{
  "n_layer": 14,
  "d_model": 256,
  "n_head": 4,
  "n_kv_head": 4,
  "head_dim": 64,
  "d_mlp": 512,
  "vocab_size": 3119,
  "activation": "relu",
  "norm": "layernorm",
  "norm_place": "pre",
  "norm_eps": 1e-05,
  "positions": "learned",
  "qk_norm": false,
  "attn_scale": 0.125,
  "bias": "all",
  "tie_embeddings": true,
  "parallel_block": false,
  "init": "normal",
  "init_std_qkv": 0.0249,
  "init_std_o": 0.0,
  "init_std_up": 0.0249,
  "init_std_down": 0.0,
  "optimizer": "soap_variant",
  "lr": 0.00418,
  "lr_mult_qkv": 0.5,
  "beta1": 0.95,
  "beta2": 0.95,
  "lr_head": 0.0103,
  "grad_clip": 1.0,
  "warmup_steps": 200,
  "schedule": "wsd",
  "decay_fraction": 0.665,
  "decay_shape": "linear",
  "final_lr_fraction": 0.05,
  "batch_tokens": 131072,
  "seq_len": 1024,
  "doc_mask": true,
  "train_tokens": 321800000,
  "steps": 2456,
  "dataset": "wikipedia_en"
}
Each number is 500 + 40 x the weight over its row's rms, rounded and kept within 0 to 999. Layers, rows and columns count from 0. Numbers have three digits each. The size before them is the row's rms in percent of the matrix's.

# layer 3 MLP down (transposed), 512x256, rms 0.125, rows 197-246, columns 192-255
087:498477521504539533487499544506535510553514476537491473530465442551515534485510437414536432472503504568536530576517471505535545463464518482485502541499517553525575453494541519484529535405499533
088:454563563549457456424453529508463533492439476496511442507509500558498535513528579479452400545538539470524478434424490518498500525492534509548494501516433490530479517510502507473525446534488500
085:505495469475516527442500529567482543491485528480578566470511481539418487498509463523469503583465556502523508602505454538503504431503466487499543524495500553522449568535480521513454432499527578
077:454497523472575521479510485542489460428477511445531511500487476537530495485597495521488557508486573499539534469500500468523486455483522338487472587555444543580512540529415499563501496535444489
083:420494482379522460508489542499468470509569462530503495435488592471485506506526409479523503455568457538496489496552475413511475478479493458562539495527465506491537511462488496492464506461506513
080:514515516610540504519504528555492447481506487459462499474479468485477449462512477563500512483517517545556425495463528461535528559532474533464538491414528504459481541526508505501519461458484583
077:519481479501492521484551551496477542431503463507519531526538552413515446502497534578425542484407501588452485536452457547501493513502493493517470478454508540532541446487448514535524400491488456
069:534471516494562444523423503548563559526450491468523534454467476456488472468475525526520510514554478502543537526553488577502559502520511471474484504535451469445477408509489532525551538509519450
086:544526524496482515498547508478487473460581522485465462494491506473519516534470434521481467505493540512492497535549421549518459433509530429431515493501555512513510589443495492438560528469509510
072:501391525503544510473484469508474451567578555490513504529494502490568614510504473494515460461545560492582515504499521483502481474495519471559513558487449494492499579472467450520488458536436518
083:478486471510595570527503463498503558425483483500541517513562424472466468442540513561554577487500480523534521508458537482582499557549464560494490602501528493452456511491495462521521493495404522
088:429439498562530454461519447503539502534536550502382470521490521491544516509516482557509517531571497429505446476456587509512557446483495426491507446513532476474479500518419504491582431503486497
072:468475566539450484491463507502528481553409499443505493517474533632554470490533561539451457428559529453519476524514455546542478494501540505559518525456509465512538499480519449527494496499442533
076:515508529486519546481551451469567501548527438598443524489466507502530525449491502515484501449525513535503543526476466501440611453490516475451526466499510491452516397453479463499543552525545525
083:439474519551560527506460441571482448505554478521509465461472468447520479455418481523508515510478491541535499469623470528510418589596589486567486591505507490460483427491524496500510537531477522
077:496445504529533500479483484496466497432470540546531517496570483618513422482502515547498468531512440573453452460477594509499524586467576485514491524527519530478519487472454523476514484500520481
063:457482520522502454497532413512546475460418542535484575577474512563419490449465489447528532484515526558461496519522487438435456468559476531448503492521547513511429499530459504528500535462434479
078:454585491500520459420495499461475515493552532530481476501466526517452537527543571502525473472511498409458487463497488527450574496454500565493434442463447478534465480519492480498532521461413504
071:484511486478470522456479495504557515448467491527541569486474486545488518458520463528524452472495507554498497578458536507421498471493522539523502511460516544545433485529488500483496479451555495
069:432498490420515529443434474491585521479468515450411472430478547512457589483568451541457499473552492518571507551509478519527495478413525493519489475443474510537462484475454497514536542516496506
087:477527490582484572499539444527521537514468523421500445489467453542502518533511568484519401492591482520530544507485525537522491450551470457508478557540516504490543510559553458520517463487514488
077:490560488467436491522484455562560498470426421492505485523440439429486530454540540533541464515492563512534524444490521502536604529492511504472479464466457463447522495442468496506441461490518537
081:480487455442409528496480488504566476494564512545560472541494487516455444464528510469533526537449468448530548526533475509538474516493495485503512491478507564545481524515470460529530467567478512
082:545500468447547506556429456543583523509575488564498493533472495508487578483487518504516445500539520562511537474449515503501481492469434502549481519530516503560412445504522497512510552528543585
081:451552506529473478470518438525480505416522480465517485506585483556473528501468391466448455551515491464500511485498423509531555494474542531536531435443532499541533522559552517469476500360493453
087:459513481549475455452432513568457505495533518552480475454466492535506493482472480522464526487550517578601562371527512476501445489449506526525531533467491465535525504487518506546424560518479535
091:504436504512562502427444545522525514504520509558504539507560528517505571412484513457520518568500512499469496461418493510492463463481420526498477525514527499451508486477512468494427565424497459
086:452461538491490567521552468479600553430511553452508520484560460451466482470465510496414548457530540532507556529620481566468464446491516506447524454510489484577487453520518470478476496502531480
069:497544461535539558558515486444548523492463454542502456493501386535450491432532507466547512513489532543523544549494453520468504535469441558521543500492495549463514479499545499501437487559540481
040:601463509494527501466488638500500449525441515571484454507488427617490500499522460501475536541509419458525603515473520566465540495515481462452455500465551563576480499447493541557507467516459518
067:446479492512498526515500459514436442514505469472473543467473492535453468504526447458478483472475486550519515550525420393508469464458541470504510574469608464569476519473553548582518516490554510
091:580499464561437584543462513572487479440490482569512547534459511460443508479530401416476493535491487496541530482526558505515495472475498586434517523508490521443487449476506529483531555522455584
040:478554500459532581568416484510515459498513521450537496523496482452536493487513475556560461539474509473500497521488491522519452460541490539500520503507516490438504554602437522472532465489486590
065:553523520458505439479454467537476459470505462513482445485531495486408488462532454511481563516526499502549517516508542501464542498543528466496540487501405544539418482518496415523556504463459505
067:433467556526447471456472521518500528511461510479506612484478592512510516483570494446536529472515464484526497497493450476489517481498501488514510512481485464484528473456522482536480461545532522
087:527512500526532520472478460454498565532489433480489538541508514586527512480430445448472546514465546477419514562498543508556528514538471520521520424486528499510468456518496514511451444517522502
085:541535504539482504463519464565530533508494486484490501496528507470518489468561483480533507531533489497516496491519546485437528517501466484532455499564531540474481493525494533545535484511478482
088:418421460571515482491458499496478414464488525493556530565523495476489540423463519506512484489518483556498456529535526468527519533452472468473488485525449447462517507502462468496547524538585576
103:513534485449498543467518501413514533442452477573536416561551478602490540521464519475476577473495386463509420525491500503553501487522486464480479493521458607507450507477480536471524493494472486
059:535478443557558512444536509565524432531555550540540499421592555451514421448548435474467456497475480520463463484572415508470560565498578494499508505509554478531476522549490424493492478511502583
096:519534579529510583461447582501523499533519464535594450545528526512543531485512505501539465455396483510543475540452527494516512468410498497517491490485508476492465453532436520524550532493491508
092:562477429576430507513528468508521516489531571439532495487457470499536603528530514502470515545550526424441543524497507517546474540512500565545448506467399516506424472495512469490553562549567482
073:496564514499484538485543483460454500572497512508491495448497486535552500484542545479473480497535499497577558501472495581457479533504420510463516604468536557499531519507439475566468457491507497
086:544432494498500528524480402487531447480501504474516507520462505492468494461551530416450522517477432454529486474541486530526477491545522454412479508584481493522589561570517510505528484538545490
072:525470534528510543540528503491436577502492474500464452550420475565498548554554471431517458543489547475528478542481460479497542564503489453528470529510540499548461515519520515516537473482494460
071:514593478497554443455492510462498484510479513487514572497479396495495501548494473463493546482514473552543567557490531502557537526550469526546472518493513487467471504489519476510454518516483458
063:489554437456525559536483492541549484498583494535511449484493445470547442515475546484496513482507611507493404454556464506489561403506515563494483521544482482531501449590465493479526539478489479
089:497489538497564453438551480510447542540469499508577511454474475507529456443488483490473547539549540587572490404535511513480461440424482562469514548491477523465503515452502491456525512525495464
042:497568494476500522504487448546499531569527500449505507532456477477526516492569522438419516522479539544456503475518424382509511514533499508469521498524550452636445520589440598519491491486510450
082:463585489437537494513550506521541483537500550495517527424498421499507522450528499539518435564499494503578533467467535488490528488487523529567451483523456484488470452480539573532509561493500540
# layer 3 MLP up, 512x256, rms 0.112, rows 198-247, columns 192-255
111:540490526492506459524427545532528500445513507508497476561412540473510550473429517461513473528453515501500496512422483503464489549436530461502456591579558437533560478490505508482525521510490539
099:470487470509501555437499527588537559486453557460443542467523473489451487527502504503531519525467515453483480601510569534530524544519411434463545529557449519449518518508505497552562403521501437
098:449438497491484481516453438521453549505591458516591563493511457549425552536500471484522490516513595489490502502517490516414499448495488493453504550568505494475491516499499573501470567516538508
108:495512503543534536490471543493508510487482567490470430472507489471498520488458560477475451475493506519554451458487551472496376499514505503500457499487485525538505418509502478528530434565444473
098:576514501492488593493505520497510509467524449493456500451518470522520548481454487471524512512499515520489501505583423516478512459518468530468509543470477572552483531517512537473520535474444446
099:417564472505494495418528491505501531539480459543512485554486489521434502533470519518418531484472503554479546558432470542518495493526443502440534503399572483530508480504449485522492464502505464
092:475467448510545519511442541455540530496486554522531549480457426527470534487466515525453469504553538488441539462529435538478560498492509510516454492526486444493555491516464523453600517450439436
102:573516502524504478449499420555540495531541467503514482428499481452433500506504492499524532520532471503465559442572504512484474537463484553544407443453529506502499521433543491526537518468543472
095:501324509484521428510488533502500503502534460489505548561431516473499492571431526496536477514513536495427493480508539488517448552429426452466483512586503469426511433546582468475508550476446491
106:490414518481556552523497511518560521517509519524512524482470450442521471551533495461495424489485423486456585531449495473575494580504566510489494543479489358500515442439569514462621558484510488
100:467500492522495503487504532483538531462529574473458505468463515473488506491473464499474551521434521457392419491533521489469525559538567533545536446473454503534511508538483519544393484526541455
101:563443473532436468501536518448546522458448549444505505508469485520612499550487501517485522466486523468507498447464480490514437536461510478509533469483506462524471441466563544478481487490503483
090:524543405489549538506522539495546518501522479497524473543481490487493505465470476508434425511490491459513449473467564524450448513537523418481437479476568494587607497505533596492542590558493529
101:511508472417509504533442517536525503492557544545494406515530479512477533493446415526546490424529424504506529479623518509477535526531526507486529439521498528487548491478501517529562589499440503
100:524503488517514489428548574511578479488513456498451442542546444485515514452505486528515489466501507517451471433559542603460462487501566475486533491490468502458520430513549482540555585427474519
096:530446430518484482526540521458484499486506527501531506483490493503485461501551473498513559450436548571434477475537476577514485533456507469500499427480501494539465461577497556510539542414472392
101:529497499486550477459493520514508529514533444518485509534506480424487468466461465458515548479457535565542507484460467471496507569456507441488512500495536426538504469551426458457520507457519524
088:513471445545458504433557540474586476519463446517491428464500472475466470538473499508512456471526506491568518545465549493450501458483489533434363489482526511524559531443463453492476466470495391
084:471518429540502425453497430489494569554507454479463438504471613510524554494491580506534492509527515474549483465506525473437467478510493475517488491492496517506562458493468492481447474526553479
111:550471551532429543517483392503508493494462549539537454493507508476541481488535411510568547486464521518549495500482518501510520460513509468519485517510515602489515507524527504576421493466475524
098:482457505515558521515578486490518550483603440404540480464554461479459465468509480458456505474508519521495520490566437452474455536495558512540487492453466497540462441515483495521472451556540475
110:487467504516477452497446541482582514496603452552540527496441464513475485503492535530513539496510459527465527446470395582459490515538494550571561482501524512535422491504509521516480469527472527
106:448442495480488590507474576518490581420556488552468467445503488467515485458510492491508515496546483505479505489512566510533493530504545555474419513490424518493467539557547548417558544473605476
103:572557573468561501556536484500498515478478438490488431573488514524430496526507459568463487531504417456514517479471482546531495499493510463557523528488544508544451388471502470504521510447488516
100:505533551496544532562491497453512482438543477550482510504472541504457526489475559497459493468503483533517474485494548462567481464474473517485481498506469498551485466570566562517451483593502490
112:538503567457529513460443433486503461469469539466528500525551467493502479515455504538567539530482466543428513530475448462492429544501481483477458451453488479535426438545465500587475521551499499
104:467484528571550465451455604387503528514509478455497487521504522529568521500476533482434479548489523543533468471562492523553462415448563456478520471585476476506498488516551411494501496545439496
093:502467518552430497535555554459564537520554531480499490483485481553573561442515519501497499487494539494438471467441474450506453523532536482488517471508458447545531527519442489496500517534553511
047:446443498460477536523521485478547494561527478506507536530507547502486528507515525562544517499474477558533447485465506496495385500474513522535508515563542545521493422525501526485530503512517561
081:472496510480505529526520499476561478472490496554582533489465570559481479479508553592493427551511515536537490558499469477540462524468534490443554559482482616539523543463424517478514494487523531
114:487516547563498530537504552537497505544391462516439523506511529468397523421519482469512494520468476498597556488533483541603498484481506482465524501441472580484504508515494496525494532530479557
040:439448515488542534504520561493537460496480509509524529539513480506459607487544526529548538486509553536442502526498511406545488520459403514450507494548470467578447581410490509522477513519505459
090:504458554518559516502520432506500500454584510506502453513527528555418483551439507526489509526498480452472469501512556552463453481474458462454561484503526525504527462509428478487431527506595488
096:484540553531463542534462535513435533476503480432448461474566450504479527484463407590515515372450516486469457452537513415531493509429469491547536456552519555467544450514470553483513469548493495
101:481461485539505591422564472498439448538521464556526445519457448492407524554452633391534468500516522503580546493532521469571470452513519514556492507534519470515470517504510522525487457498495509
103:490442482435462476536566591506522593489513491569458523547480539517498574486540578548572491486503456490545461470494510492576523518470601495539498544489449523510490520462498563475500547407543439
101:522561492498497461490509482494595474526486470562412638521529470526569565437500533529532536478511450508527486542466495469494482491514576513489508420398483435572569458472434485502471502542494558
122:542428512507579480408472514496563515491533491525456508533550511494472448459481557509478525496491496411526453535476533435547474463447457498573433457512459528494487492508514462466515517530490522
084:509496505448489494503496453507455522501493495446514433533509523506526494475502464481548441431443493467493569520483487467507493466521555497519512496547452476483492507583578499454461493485554438
108:506505490492476528483494477471519506455552530494525536486488456487502513490466479459554506480535482501552545469510514483512469441534498575492500474443522462524480530543478539495445535490542434
117:545493523581459467431502572510536518467551547516510510513474454451543485536547548457529494394520434513500472510511516483497481440533472519476489509517475510531441478464463523454534557518443537
102:534525440534536501470483525525467511523447470457489490484457454548590474444504442508513488453452499438493519550460516581510456521523502536526500509471517506483565524436564553521522532502532504
112:499571496557463503533561474530450579509459580488522508506526516465523536436511490510501555553549530507430517513535510553511442499497501556513484450531424491490478436459473495527506533516482484
098:533549562547459529544491447517482546487488500428479537502448537527571518588482496487581458509484537474532525517499510486497512520499508507444478521478497510519527494539542506445508494467463549
091:520546505484523463543502516615533510438456486495486493593458554483472510495443493557460532466477501526471548465479511560549547483439514486476490447436487394509491411541558496438459462497497462
070:486516492490493491484467491505469379462464541487503627513486498436527505479445548483508445548534464537504448507548512559534420537467391451534528483468459501474539465476586386476531576450527416
107:495434514568521482478589496442536524453489574462477538533497426455508511530393458483481485428407467495505463485499521464521541466531565456474409461535508513545520453531500510482482564454507444
041:478524479538496539533510492512600451511455441492550515579423506518404515458562543493519513513494491504524497574474477552497432486594465475490464480474530507578498544532562488540443486571510460
094:491522551527474478471517513498538548503432559563445465502540562468506518506482465478543541491484519525508512507462534498594453509518430533512479502489439529516556491466523506509493505576451464
110:455592508485498543412469520531536449479480532533506526475537558528503503464482464489485487479405478502460476522566439493461453522552470505542481500499474418560497530574508465482472442564519520